Part of a small language model's weights.
Size: 20 layers, width 192, 6 heads of 32, MLP 512 SwiGLU, vocabulary 2878, 9.99M parameters.
Architecture: RMSNorm before each block, rotary positions, no biases in attention or MLP, untied embeddings.
Each number is 128 + 24 x the weight over its row's rms, rounded and kept within 0 to 255. Layers, rows and columns count from 0. Numbers have three digits each. The size before them is the row's rms in percent of the matrix's.

# layer 8 MLP up, 512x192, rms 0.156, rows 290-434, columns 96-191
101:167147145147119133140108103130083137157168155157121153121104135127135128121107136126108096112063141125141147099123133120114152107110176140136094131105101130153137157120115073191115088084127168137098133145107091074132124143096191103148116144131111118147165158117126163115129135152128136151
110:097137151131133143144128115110122112135135109148133115136144163167153113103102089071142089130122143102125079093141135079162160143145111133160139117143103135138096114134166124127132124085156152124160146165144134095142136104135139133098119138117095104157168107129143160135100102144158154143
087:127125142110103103153148130109095129135112160123116137114148108132135101099142159141161125152123069112108112141162146116134132117140154119144119113131144128158126130090125133117126145119110102145132113103150088136094106087079090084140169153134165139139112183105101131113143118160122171130
089:139168161149073133126111133139151125136128142097093119155135054128139153141102114200144150155114097162114139129140175169134122162125119100109168147113144147125096116125134135139109157084118160141110126136086124129135154118107157187146158145125111116136143127119161134063125146129147125141
088:128097091116144149128073152130134093146119121163084124154145160147151112109145121124147125080085108134149108135107122110168102120088147129104102149104099109116109113180159134132100121106142153123161118119150160118116144125110124106129097156140150127125150109130154156136170118116150132089
111:127157177140106109145174134115102129120133142111118120140136134142127187163132116113139141130149163125122091160126162157138121137143144079148136145128128163145144095139165128113127102127151125126097175113151130117144096144164098134105107086134113157140114149135124146133094193087172113188
108:134145171077125104123109092146142118140131128133119112122105120123173122179122139141156113146136144131134107158136142107156134142114101121143126141131135113071134144147133120131158130104137112112090113144149149142099122131130155157147134139095118177131115101193153118098124132150195162136
105:140104150141144154151131132171144147089112114123099141122097119125116122118000145088137092130130157151148129127101136153106106136127098130129147112113101169107141143138128101111137127136118102159125137136133114092141081149119119123094141090132130126131064136158107112095133135118139168118
095:098131166118109130150166166150119116114099125104131137129124135123099145097139125099158156110118123140171093100080122108182118071146158136138106153149092197130126135138096081096144114126164132146107104139131139167162118091127081122114103141119142140130138154129161160100153079154147113093
101:111126112130113136126160156131146182135092093129139097136101139131070122099117123108140129102160097157113112169158134112145144073067097158118147147109117170120183174148122116118138170085121108133104131137132094117083123135157129105164143098135189140110145140126156121120161104104133145118
100:120147123106131134157129128111123177149116174117137116142158113132140135124132148090128185123104086117147133185125115129113076078103131168156150082156139126131150097126176107092121109109143158121107087130068140147078120091147144132123114143133129129123180126151124133150118097110099170098
117:075091102088103118143152148129169110147151096149132149102162128110157178110132137121119167130129090115135135105152074104154102122112147124146179098086117119142122135141115145122101111086104148130095109169143144160142124077149163081098145115129145132115118115159120141191111144108164116117
105:126132133138144161122126087118076119124141125124141134130116124124152070082133158104137141117140110117120112087109102186146136097134125123199138174138128130069103145114122157133129140147112100097103130115104137099137113115161127140112137134167090168086140089130123104169146075095092129124
079:097137120105181123137115114151124124085121127134150122098155119150089113118147142077137090110136119090171139090134083100132131130170161095172139131138106103120122097142136159115105158108127135105156109086110073137160114124082152145135133122111098105151135134133102107097110129139101141130
101:139176127158120092107096146121100122094088128126142135160107143090146111109178142138116132149100134111096134126111155148107153079105143149158145120177102130107164137182136155079153179133136115084136109134100102125079155134157135135146122103140143099137141124141127127142157094113114115154
100:081153109103143138143148121173109116143108160111109126150113142147152105173132096102108100133153086165136109111147088152143140116129135162098118166173121097130126088139101117142161128120126123128120150106105117129114125140102188129146093109146118132115105110137092163148114084152147164135
096:114129142162112082094140162129105101113118123096171140092168121176163122155124100122176123115122094129142086135131109105141117127089141109075115104090131136137103130159206119105120119137114120152162145161150126155140115109162147151149166131110128154126124139118113167107102126138092111119
106:142087142159150130144172124085140111112121120090156116115106129151104137131156129138114110143125115151113118109123104121115074160130167093140134135104146083078078122100142142181123170099139116135132110119118103181118151121125168161192113154110083095129131107135127128089138105117138150179
091:094127084121153120141143153098149147094145140100145114138084167068100115150126112106131092111124091124131120131131132166149103179134158165148114137141096081117119111109128105102133125116102109136131134113107148110110156114102143168149136131153160139163123130131101123135130125137154137143
094:133121118090119098140132135166126091115125142142129111115139166094120147110128198173113160146169191113101152143129164148142120094160117155150124130126145104142102116127125160155166136101115068133160150132140112182118137150150153110095129148126142118078116111134131144113149100116102085080
098:110086122130145132117128138159187114143093128164150104087122166146153144157099097123142120166128144129156121112083159122143130072121151175141132147157131116141141149152167127083136125121129131106141109123133126120109126170162095133101158124128148105106110150155176080130139132124162112129
098:163147161144132142148142156130145087137129100130167126141163114107125172147144111143071168116147133134120145073118103136099121173116131173103112157151141094105126135106088136118088111159144141145097159146094101094097084123134104133136153109097152124139152142139079099133109128117132099111
101:143147142109120144127137153127142119143115116085094115170119163127118144118140116087141118146158115104123097096116100179113141095130096131131178134142109112123123177155083137113124101130099107130150143139104086131109081107111128112094142128150105092134119129114083112138136122074152129118
100:127160130129089121129151134142118118111112158150124146118072125089144123098159129107114145121158141110122115099123145129142176139153079156153152153141149142139119164140102148132141072110137140141143178060099108106130111128125110128102094127103153110074130138097143109102137177155117127116
090:131112143128132115151117110107123133134128129115149101124144093144090127083132141122076114094151141120137140133137135109182107130119151139123118136143106141136066118129136117150119133111175154161155127124172134162119143169172147156131131090095102155154121157147159144148113174083097118132
092:119158139150110143109153156097153112144110118126123124110160168120119138153116131168142066118151120103139125111093123098110088167122169143139132102132118180149140142125125135092114142153135167129155125158116134121105145094118103141193117120095157120110142122136090079153128124095155107102
109:123092142079115148137156151151137113101102102150146129167103138127088136135111096151093089128078097178162144097143092122114161132109091113165111093124094116151150123156139102070114121114067175131126130116087113096151124119107127102099124099136136109116115115121109124069083140100168158106
089:114134130107111196092126134114123111147138094137163101071127148174112142126119115137097134117084125116116159120139152094133145159128156085136130129098144115147151144108132151101141141140129148101157134102110122111130160092132112127117137144098125117138145103162120161137155118126124129169
108:099106128062133109151070115152142134160136126088150114085113111108115139123148160141115134162126109142093134120155124125104120170146150158116136152110141078128124126114117124178174137137128134144120148126134133092128141139058089102106106159140091106101140105118117150125145123135164157130
088:166126148135138141125137147116121120118108086129107089157108112122119135176109133133111104082112108120115133102126137087128121135139134124169119105138129091150117099113128131159136081122137139113082112116126069096149131134127143147088134135143134136090102136098116203109107111142128198136
090:157129156147157112104093112124170134084140117130108179146103149177100121137120142164136124127099091111147133115135122140204150165087152095131127111176125156146123111134147116126129110079149088176152109123206091123129094152162109110117143113135112164112153098120132111120127161153140115121
099:167134117062129135131137155131126146063142136115150150099103162159105122130149161138128102114122124130139108169101115118156140148113133157143116157103133157097122113101138156164139099114144160127137125127117158160130084105091168155153100187107156137075101128118167139148108142112113154110
098:093117092155150155113124104170163137145127131153134151091137156147136109104100147134141145113144109102128144129131159112168154140156086123109112104134148094121158094155128158102090127118161120137133091087104132116093051143110155139093157116125162116090106124122121099071120095118152180128
112:130145142125094116118159139115120127157099148101133130155158168158153128083147120124087138137104150154167122137143139105159140120093126130115129128126145126120129190171074127141095120105104109145137140067102143116151142137117098091134104139122110132126132162103131171095172158154142120133
109:142137144168120100124105114168134138133157155114140129149119091140090110112122135096137142133102079116134135113127121165106091111090099147158163146097081112119134147157124102134104126139119109147096070148136133147173131154135132123154132164165139110118160152149120114156134126167105166123
105:097149138142115137145101132153137123113097137134097162117088118143109137138130154118128176097134147130182110168111132140175101122129124133158115098124131059136172086156141114114140119118154160128145081103083133138140123135142126178146114133159086124151110138139152134122132153160116126091
104:114119092128132139146124138162125111118151108163128122189085137108149109153141165154073095140134097123088158105145136142145097161056154139139107125131171153110134115144095177167120150123117147154112109111185124147148134137093154102129133180141095129115130153130096155132124098128144090124
101:150165177160165146102130070136128128100158084157102123113184149133105173136101143115160110149127138096130112117146142171174143159114132115150117131129126118107117129135133099104095123108148140132113099099166140122135179081145156127118137158158111085086137101170128173121139123158139132133
100:140139099137118156103111132095150135096122147123107154096146138123086140121157127153122117108129106178105059136136126140131113096159135147150117120114143120126114144131168083134146105123176169127145142119124129134056121151117153145121110139163142107108138149089134172158112136124105144113
107:156143179144152120141099109108167098161092118082137111135130125083123125159129123124121118121123113087137152123103144126117121118147121121139152100123148132107115154139123191178100156156142150105167097144094176136144113115170148128101153132152157137155141179121117105110115163118148114090
106:111180145117119192111153087112103107146070114150155090131088114106124142111110103175130136149144187138129134102161120143148146129130099136141149155107171188105090169111109141124137098157126127168128135124139121129120137120139093080100120104124088129124162138117133167174112147177123115129
095:067133123135125116118134098125147083138130135146091112120137138104106118150142130129137115104169107160135150117133120107124071134105156162125132137124127168144113160159168135126146159168142156124081153128083144171125147105160131107145098147160143164115109152130192129155153114115150106114
105:095142088134105142165130141127135121141139124128106129125122101087120125126112112094155109142121140140130111154105129123078145138131114138132156123118093110111153110118041184130095120093115150129109153103199134132163145136152127128096139097136151103157130175118065165140157144181168133137
106:151160136150131158129123078140134105112109074173083121104120142148120107154122130125102140118093127109111099112125120122130150108131151137090096139156127128135108113107133144154126102117130119117132124159125109116097145136156132089119151107142137104127104119139099084117136142177060131172
093:154110090099124106124140124096101132124100129120137123125158140133162124132165128150132133163148128124130130124127112155151123126142150120121152152158145145138144143172149155158156151124137131149102131114180101094089104200157129120083140153186127154113145118140151139070094119116179084108
109:171087102147125123106150159149124162144132122132101100106127124101159107153132133165149110148081108122155104104114126116114166139110152125091185093133072124119127131120115120123093152113153123104133113083166124121130095122097114180136139148112107140185148131140149146138148095156097138140
092:082113155138146150114108141112120119132140115137141095115105101122155097132095088123109136126180110092145113149112136136151105115134129187138135141131158143156141128111103108145114132122139114150104125130125136114136093155103149102142114184113089119142148163099080131160124088095141174133
101:136138131085102143153145139179120121152165168151092121117124117120134151133132127182149123107167110170115139149135169093114084140151111124115103142137135099164135101106134130144084145116124099151143121123083120053096183122114126112115112104154131123117133093092127104130097141101095115160
104:130146137126124093145133079103131136124139121128145114155117121124121122141143081109097131124103134161148082085121099170094126146115088136095135127149131138087136138135123154197106167120165095112164120157114160106117092121104173139111148146126140099158122115137070104131159135161108132127
096:125095119107139129118167087114152120129100127101156135114145111116137121136142132125125106135111117144179089164119141153132137108105144120119117091155103147092127184132113102170113155110168137159130153103122131138096123130151113094115128119152176139171147122099140143126120137129118174130
096:124167145120133120150089122146117098097113122121166187141124144133141105158143101148111131135102129119133143196110105095160121149137098090102106122104148148110149123123097138176144112133096104084160115105109151128149163104104110110170107155116125105111121109110151099138113189109111137167
127:122153114132104143120111167112090121113126116109117115177120129101153124135149106147102101114136097181149132149105131114085133159144145128104150132097111163149145117106083135121151140119134175105139125134127140102158116113098125132147086126175131089134069146161164101117143142143142137154
098:128109102141165127134142101157129140087151129108109137131139113169154123104103127136146116129122133114083101102130103119150092137125097152139144128153144132098106117160142120139091124131105130138107119149091108128118125126110139100140091176172142084093159109133130110130125127128107152111
107:107134146108130090121120111101116157136138065153120168171087154153143136102133106099099150135119159117177161083183135127106131145135160098116163160076151143099148124124110146125156100140153097137110143128107155105127138124156137135132127120188141121139164078143111134112121127149198128147
100:100151124072129104141122134136103156113148133113071151123134119179127161166118142161131120097136125151130138156147152099149117156184108125151096120101123170116129114104096155141122124127144150140132109099064155149140144108132143132140064086122143111124154139161162137093144145121134138114
095:136127142120147155131131151166130148126129145113154108130169164103091091184109079157090138118128117142144100096124147137148159138140172129146163113132145153135150134129099134107145196138177120168109081115167082137165156085108139123147167130108129156122135122144104135137147072100121187130
093:160182144148122154167109124118127087100106119138113165157110117158122157145161126108126153173132105150149146137075172120121127096094123164099102142184133111136134151158158075138106153156134113126163118173092121125136114152143117159107098119146153124115133121148147125101119118122147125145
099:118155132115158153132142159171184179132173111128094103184129154096134123140145137095129156103112135101130082133150103133153122125109107137115136070141137110150150119158086114120151146119154114095125085135081134163168114127099135141130103068101111125107172105126159170113095100080162117126
104:154128156141078139110135135078131138121138166114122110130145144121126139146127086177110110108083160098111155155130104133145133118123103145124121152118127147142092165122127143107155129113141140138138079107157149142104104097176111130116133114066122118110159134145106140157122194119114121114
107:120118094119162129147129136137115106088098097124125167165128124103144147119131143132108118114122097119097114144132117086156132144098161155145158094093088160189110138118116092123122183107138162113152137116101133130110169103098148132162100145123134124126131196131107110152129117133126113145
095:123130149104127130129173094095111149117117099141109072072145174135107113153142164088142108142120125134138163137126130117119088113113099109148145173175137087086118138157165106138156106169088079138150138137118140102155141108117112113154131132151138151130125110142088108105106143141165132156
102:158144109139148125120105131124135126078149106117103131095118101159138110127115089149110138131110126102115123138116144133123143129119078142120179086144124154145124149127121121130137149137096123100168146120099126170172128142127135161094110161178132143090129138150104158142150142145154116142
109:137103102089098124080103121119209141125146159158179135113169110106154132119094104086115133146161109088140134109114116122120164104173182150139139138098166119142140128170120141122075133101133158101125132121165132141104141150089144101114132088142119124134122150104123104124121080146115135125
091:115151128108143089172154147152117118174113093102122138155110119137157137117127090125139132112160150177138093096087104141173103128149100170112108130129201126177111108085140157084145162127151127145107131097126128139137112155143132113126152101089133144128146150153097122150118160121160149146
116:121147128153132157164137080123164181139102140114127094117177115135180145094162111143105093110136164104142105097144137145161139148139163113073120078134158102119100128113132107123140123139137099111183106127119115103099112148102103145129142161115132098140132185132119130125119084106149116124
092:112142112097143121147095185078112132118072111154142133103100147113064098159121137106110132104089169137122186118162143157106124132166137107143147077146191150108150130147101144143134133134110132133150134112102138136104119119135142141160141121140117122112122130131153104139124150146131137145
103:109149131136112128124173122079159111104118089126113140142159116181138107107144129132133133159117108119111118137107157119077142078097146142117117153148120135165145119129149136143166144087135122122100117133134118097144120144132199077164131116115146157084115118103129126142080112132157110141
099:095149120130128165143128124135128127161160093071091081169133138118111121102134105128131148149134129136153121148115089130154113112113124132159118091149131139173102110168079140092127098117120075113109155099131171123152105121142143114142152108084133108171108082144132133105123120146185170137
104:080110094113122116088122152103145159128120127102129108130114124122124159128146138157120153145113130136080154138096097119111147082162161156179111176101147130126123145155131079163120122143134080186113177121112116149102125101093122138144111103117126117166120123130133118134116143166171132145
093:116156158168102116105125120164123159108098118136129113114180133144144136143131097129111171123143128128133152107114096157155106143124146112120111128120110158133115155097125107128105084101141165118151137159141144129106118093104170099153104140110112128139057159084171088139160152082154171145
098:142090098139162104122125125105116161098155148093142161107137144107132145131095127110151113154130151099140108141087147136111137117173105128121107126143119132109173131132115113117096093192105106146109143114144176071126120156133092099154156161142182079163126110129125133116104160131149167145
100:117140144141169129101140087185093136165141081111146100113138143151096145134119084129118167139152147142135174109150115127144161104099085131135116058154159071138149102113100124147142137167145163167107112120149140102097159118120104171088119129174139134128129114165127105146145150139160142142
093:114160158111098166117142097161098149116100081152109114114103100147115120146117109131133094133113130135158160144119141102164115133142115157108116171135142141164125136174166088099147190158132145132141130133091146157157142116133141088127140089112117167110125124141163117084101121172113150145
106:125128139087126140111098123143123122134123110123145179132126161111119133153113163137132146127145081149128113139102077109108112168137142156091089104146104099117124128131129164118140158167126139140119118086110068166102160088110107113161125131131143150162143123108098109119124152125145149137
128:111113118126088122061100147143124123156176137189116152117159120108135095123131155128137150093134094168145144177154142121134122165123137107131148134148133127132106121145062132159152102150156164103077126139149109093137145115125107129109132140133119125147142153125145049125109131122138128133
105:117122155162115137130133156138121135103098124112127116091117115164115134170126146155089166075136141149153119107121103118098141134136152142131140156114096159129129127115116139132134142106154147171124168081184153136141142112182159112155125104140133143146107130146112063166127197112083161113
088:106129103125126115137137144126138109080115127120160146156127157110123152100117131131111101176117097127123079152109125133066167079114097149137124130101119114122203153115143136139131081113120132123096150150148152111129112134172135140120154107161146097102107123143151092076145163156118134111
106:153136103125156119106150128126147166110114158092111114119149131169122140125107134122105073130096137133142069048116115154136101145163130099128116135150148111130148125097128174143105103116164099114109112122105133117095148117154107116160117098113160116105101103111139125130160164161105131123
112:155122086094145125116089129119118119127141121140104128135129114164142164126098092126128116108147156120103152153144140104104057125154141121132092135127131150110151133120117133127181121137130115134143117149158112124113101166117121131119163120141143122145171059125110098124149134168135114149
111:117093088159099164151108136125122138181128107095142137137148104116118178151137147168174117150128140124123121101140137112140132124119148145169134139064114091118103098103102085116127108125122115132121154156100132137111149116120189183115141142133102114104118130159104128131122159126127136109
110:085090133135116121133079095178111116164126164150139133160116121137158127138149112165130103095120115111109126132107162139114125111102148126113103145128156179106132114149136136119118130139130177135107098065142168101159141134118092140128138142141130133068161139136095158150109111160124123136
086:141122104114127083114159127152110120175124093108121131187133111149127133127123122112118115150121149151130125113124144138127140098080140085147154111096123145182088139114129148177124096127098119106149150161095092139095109097100132164117149134142179178087138101082153117099105121131127118105
097:149165108133147119134149149129113114105172141154119113078108123130162139099202130115100143144117131119165152134151131096110154092112130164144130113187099107147126123141186153130136155117130129170121131151124143138112164152107140149145084159132142172124091130097113104119153122106098177124
110:128105120163093158130098134150154101133080092143135106176121106171139105148131152111110107125082108111091152148151153139144114134158176095133117130135129185116170131096080129124110072122114174128103147086119148134131126168155104147105136104174093147139144162172112149146127112153133133124
116:141143120097121147137127091142142111161094164107139134132143124113122145164160129154120130143169116164147143114144106117133074127127142120118132145079110114127154125161149107078124122120134119078141129122118110143142114131173175163182147151151096106099159112123148109090119170140153111126
094:067114108129135153124097121119145136118158128109129097113153093125157169137131089136143136104149097094147130105090174130147167122112128068100116153137142104160127111072127108142146120146116121125134076120101157169121117091121148102099135144119139121143088105149112150117100130099117091119
097:132128118160118126129101131178156144136109064109166095133127144086120148126114163110146132153108116127114111138105107134124101079148113170132130130162135122150115138138151087125114134149116135103162112143140118159148114111135123150133106149121112113103141088051090126141100140104105114107
098:076128119089121115137131139129123088169098155138094165131117136157139111101100141091110167165109148159107116133098151112142147124151122120142144114139114108082148159168093149151137092085117102131068133147131149084122130132126132106159120148127100109178117129129146109130125165120107117155
086:169097147121114120119158145113117137113099111134113145122101110152114098143138143076127099138123138151167126105149148162106132129108123116102143127140135100109154122149133097111108112146098132126113119071119151099146147123200165157087134150154122152078175116165131137100088138087114139184
089:138110090153116096126106147154142099154094124149166117108114143098100129161108083179106130119121130141128125088120114132106095122162155117124131176140120105122161142125107121181131150144132117109115178086148153087124099142114112070142148110131163086133128146134123147119121103109128146120
099:146134150116095137111124144189088150113142115115099119171185125113126117103137127129111147098105138127152135089097137128147097167108152176078145151111156093106116079140105139154115128103096135159116132113105136106119145113110164096153131125107130102118113121168120123096124148135123105097
098:135137152163115104148087148115121118143142125124144140097109101138084104083129103149120144147159120136125147117141206157134136168127128151152154117104166142187090104137135120120158103091188137127160102112141147123156089138134095113147064142135159106126125157142167123105122140142123081127
101:128129143131123156104111094124092099081115167095135152118124179126144128135073128082161114166152155132137195121142082147149146108178118126145130141141141145141085094151113144117142127137119144130089134122142163129087171128176158113148140147148149142090148119128115151135141088097119151102
112:107094104117124144123108092147202053110120140144116080151135070108145138132118119111161103164138155118141123123154098143131119101126069165133151138140111124121120138139139098112115139099125121133080122176140165162076151144134125121111135122156093124127127142132097125116106135114095138112
093:142124150090146137147077108147127122139083173130114131143120135080128109140142125144160149138101140132090122149114125141144126138119136125203112116148111078148095142086144164154135138117100130172155140163124142095130142130170173112138149117139141101109164147108144154128083092127125135104
106:142117076160081128158127118155154104151125172133159092133134135103162121153113133104130102163143130146056142097114106092114120134111123122105123120126107156146155137101109127120174157112149125107112152139174122113139106151137130144113116108117123172103148145149131124111127128100150132165
091:157081157127138112120129125122145117116120112072140145136151178160114126145136113125134144109087132095107160125119127127142103146136100104105113120102110103124116142152130097132113124149126127149122125124150144109106158121153144161053123087148098156147132120121151107089139073159115123165
106:130193147124142100143145139153120123109166129156103152149116148122112123170137141125127178106146089132125086161141145153140126108155108119134103166117130143140148166149096142119100177126148127126089157097099110140142103124149123138147128101117133132126127088207123127112142125098121124172
099:107090157150168085109142126113145148105168108132114112161111130155130150142110122145112114163165133138109112093112118110119163109154168141136149146095118113114162162120163153139124130103162090097152148117101130093091098078155131099157091142130174117121154112116130144097180134185120134170
089:113131117132159090141126145125109157108143139154144160170141131147133128085111146140159128132140102175123124141148163118117135127125131116143118087154113117098152141143150122133134129137125147100148140145119144131154091169116117137107136118122112104101139098182170115126147144167138136178
115:099142144145069122126153087108158127136115132132139132096121174200147107143138127162134164120156127119174114141158132144168139163158105128092118123106155160140146084108140144118108115099130099105117086111107175088112138140143094134164131112112135155182128118174175117156129152114155114137
109:116134127104127168159130118123101104184164136131123079092101151132127091149117092140129135138145159105141141118151109133111135137176114138120150116155104133166100146149147105163128156110133097105131169150157116145081137074101109112088134129129120134158123129131115148150091161124128150137
094:173155128101099146113097135145131106089124122142097130152124085107151136156095140115172149141138125143154139119118111160115154125135152143096146179106091115126144119146149161119120138099147090147119115122128118114122143115124104081125098128073111076104140159124110131100111118138099129161
099:197093157159162134177140142106150099110125135121098113145115117111128173114140122122170145141120129152164140102107118141122104143132128116132137124121125140160160129126124092157118132122113113125105109147111132116094107108157085145167114125123117144164134084141125132143154134101120141133
088:074125150127140110128144117139154152135136131084116074109131116144125140069083143129085121104193116180113164121158130148103106111126132144133128140147131094133128169113161126103163135126126113096134111160114135115138164122127123121124126102135162103099087094139061152132124134145104173098
104:118124136118122112090136128123112123091073104136155116136102112143139156141092124162141140107144119190120174127138113126163159145160099131158160152087145111111128156106082117136136140114092115109155124114145081145126143138157096100086149120150153118159129139153178125122134109152153097150
090:095108118113130119097134120120143156153091135118137151168137133157135111138140070183131144121151154160087116139125089101128148167126087114135130154114166151119133080093127154106146109144126097131131132136121125141135126097134194100143117135146108131110118150151188128126142123101122128077
091:107131080116122152101121160061137145131130167127151102138086146108128120105154130115105116125093121160145148149124136138116140119154136087150160135162107171155151139136126139119151109158125154145130124149140122095172108109168151154071130128113126112114161143121133117104146099129163174147
113:174158128170154195082162139095113147150115122124162161151118102140130130163169119126114130147093119115101129131075129114127124126156126120118171135101137129105159124122106141129126140075153114118103142107150123120169165134149175111114120069110104122132130098119169136073129153118136121090
094:136109113143135111162127143140141143152152128113166149172149146151138171083114098107115125120146127139111089107072104125177110085083126155136151144104145141179095142108187143143165094105111121125149155119118150140137126113132132121086121121152151113129163148093094107130145173129094110081
110:131151129129139134143190099167132134139142108099125111077113159106118168070097118133130167115102132178102077095110126133117119134162096117111109136122119114119165128098135169114155147168142124125174106136105139129143142123115167143107108124127193131140120128110105126152111126127088107092
116:120151102141110125094107129124139115130116136108138127104181139104158120115112123137137107130130095150161088136077141153104182077142096124135147053138140104189135141103150071155099110150094077119108144160138122084108146122123107141137148139163121113122119074121123109134100103129120084127
097:172114161123144138123125160123131168130148122126117133125100094118119121115168084136115137141128154110118117156140128124087107154144162133110122129136096147161078122144121117148090138078166125128135117131160136108162096118133190150142130096151155083135153138180114138136143130148135142129
081:096131125161110138145102106118094144108132178134141095107168142124113128185099154136110116112132106115184160127134133134101139116179119142144122153116133101128121096159094092077098130122161135091125167120117116104151122158165178091115130144168103112133089165129141110091150109125100109141
109:148125115126124144085136146109136114123119095154116190134159106148121085141117136182158104139137118119119172132117133139138141140146139128130073139102131143170190134101133104114138101069125124146152108139128086152144138194141171124120125085156097139129088124086156152094108131117149069113
098:125091089147106125096133129144118129111135145060112129134124154120122125113132140164127149105123140131135141139142137147135165160112109097151148150136099138153122150133146109113117139153148131143141138110157126121138143093166131123144192130134107173158175203144115134125128172149093110108
101:165155119139155155157094079097132129151109119128126170112130126131128145151156124155108136116061134123101198176136106109099140120111137143145164122081106165129152121097116133169099104115106114124123125117158095128152087132128157126116137146146143090144096105148102114127097119097089145136
100:099118107105141118149133102151130113130118132162155134113115129092137142116149105146132136211140107117124135097142142101149125144130130134084116101151143118104101161134117115182109135122110125111127146179152076133172114132134116106111098093149150070122157133157132113131132126168137157135
104:121145095140112142122107099168094072104129153178136144129127120153152110133126143140155154098103088108110161158141108120142122112111102128166104078117110104115151142097168121155161104129131141106123148132144146119150108102103164120151110108159128154135091127108139129113113137161112138117
112:122154092129112087132148160143124139100132156158110160148149145104177163099097104072105144121157104135118072171104147135130150118134120119091105164115114124143137098160175111125128131095146119067134119135147088119126151124107132083122140097132174102114141142108172093105125120132140108127
082:148128155133145134124111153103118137085127106162133142088149132134113153126146140114090141127131132149109128120096168144143149141158118161137100126094133140138127133116120092146093139126085142141144138153149117154133106135130140141144082155124084160109136117084116159147105126115186133082
094:136145133122176123077096128094115152122139081122162118075070128135137106140150122112087118102088102137123140173109106102102116119101062105108138119114110151153136101108130156162111116164092127136131149163108092122147053161096146136115152123141116107131107120080118112094094108094119146150
099:067129132114102147101183127122126153127135128168138131147073128103115111120133124148150126155127124117130118117146137136137078114143181140121103115075154139097096093078124097118139137107091145154104151098144112114135150149146143083116142118161139133111162156095120123141153124124196088109
103:114137164137071136130125103136139150090180135088112101158164103122112107128156077134145162093186123103097150162127129122098131129119154193159157159186075141065102128136110127115121128139144156131135150114131148138139141158128099116116125144134144110141150169138152114127139176150090115159
116:121151125106137137161118103146162103108067158155128135142135109122136096137099185108107142134135141129116142125137083148147155183110118135138098152120101137116144175138121140144120123113153146114167124129114151109102141155142148123139099133127088145096153152129138118172127099102147112153
092:143136135141155156109142113115133162097113092145129108120153117122119132112158115108169118140097117118077129128125121114126126124136132078129144111072143148108135123099156126141149131169131091134149135132112120116196163121184180119127126134144162131117147154103152121157072163123123126138
097:129132109120109118139112126157146185094122171115108162169111187104140151128117089147131102070143111151133147131132141158125098091126138131079146141150089131160120124096105110121171142099167144095142136112138098097113091148134148107109097153158137159140153126108153149106102175141131108155
103:124174094110153057088156167137141134050171169123158108127124168125101146100125145160114109121133127116141124112094098120129120115174119170106115112107138121096109149132106150113106122101136134155128131132175136153121082090162106127075132121150097162085132160143129110132139143135127135097
097:126162129116146122155140107173124127142136132140142109157122145117110099134088150111118131104110138156130118098121103173120173087083090159121148154096076103146125136139150120125136138128155136153125091113076112103120081181099126115108184168109106108105103126087124112123113137116111148115
089:141165111134074104146087070116103123077145145104130140106159140184121089146154145123119128202124129108082133148134109151111111127134104186105125165136131160157123137128122120123132112133149112173170135128093108140125134182155143085096145140109183131132093139160126149132114100149137138144
095:136142140138142080126122107161095111115139123103104117108132138107126143083157122140161092147133152124123133164109102105103118097132134163138105118115091179172117138154101131097127139124151138152137156116147133141091141168177139150111082094125177109125137112062130089177153129104141132119
103:137112107147122166165132143138173140185131119135132118103154114133163133131065089166148177131160150166135111099119128127125135112171137122115144119142144142097150157146141129114113120125063128136154122114129120165124117164115088060120163093126131105160168096170135136149110147100095131126
099:176121135128103107131101136104145110131138111155155106122134086093103129170097119148132111108130125137127128118120141145118145119145140160102175055124121147145096119104118123113112148192147154173146098137134112158117142122159138144146107130141164130160156095148112124131140143115100086100
088:150104133109124152102177127129141146126097104126146154138122149167137134130152129123113104105097095144110147125106130121156147151119145133136119070138110171160150181135130117173146111152136146152126155162156103169106110093142113137130138117138095177106110116089134134115072143111089117112
096:154082127140140141159127178121147168122118140131111116095162099084130089152134142105114063081151167136105149099144137125160144104102176137131131125139128160179142128120127125101120137105150123162123133154161135107097109123116094142094177081125152131107130179100145139121106147138120105112
104:134149107187130114148156154116107124113104138145131165153135178159122138135121110126139143129131131125169106106148149163121134093137158136141096129125113136117125108173078128091065130136107132110115150157146120114142119126151073069112150116150163144145155111142157122112117100129153085117
099:139143123165126135148114111117111130083154118084138121147133141129133102140153098088113140122152111148127118117149122084142115102142122137106106138137111182142141159177129095107095106078147161140136154150098171133137143120111182095118105141155148104119133134130118136114156168088145139139
098:121132095133185134139085159115169163126153117089169163112150102140138124108133144094133110161163149141129129181126132130145124139146154149120088131113128101102140134122157134160069106078148082165141122129110112148154093121102084149139108138107133159114085148132129161090114132118163121115
092:115134089139158147131130118123117165103144148145121131138145119139126113083116125112092143173079118159134098154106116164176127123098097136150162109146123137100134122137110153136077099134151165089131122149108122156102118131112149115099118120161109102111130075143113130201094115153071177112
098:091123122160153110128142157134120116161114162119117142148137127098094136164126086155138150134130096141135147140116148095137136106146109153147175116129119182119173139151124122075094132116142188127093170138108155114136123101113083122144131154113132110117177121178130121120137147160074130132
106:116127155136126140151085141087162168119145107074131140122131086143148110150116108146149096112111170134165108169156113129121128155117144132113132145125149116152116143124141156148129153118155094142097115155067112130111149080102080090108095174147141142157148097140150105126165123162113157113
092:159144145086086118151151128108137125110144102124106125136121126164139146124134118111102113148079134081135138120167088130143173108139086128127106141129118105132107142168097130147169132157087067161103142152122116106119104170132110100162187111120108133150125117128098105193130129133120138167
101:152083121084114121113141105134103171165151117087121114164141122139155161130114171130157118120095143133145142081094129145138180111106117159118120100135169126164095126110152129139113144137141145114110132156117123102141094167120154122122133105134103116110165093123093123070180165122128097095
092:111099125087106129141125099140122141118097079123089143152113111129137125135145159128132155132134106140119103119134097134119108112163124087147132140120117115124128146135121130137135111129133175197174089105121165163092149147155150110086096128130092132120126157111090132093143111119124118142
103:169126168106113148152120092129126107128109157123121111107142102164121127125150141157119136155118155136111111084111103143103115125130122157105167108135153112117150139124162137118150131105127160141118121103144129149106104143154146106093078136062093103164166142138163138136120163098088123081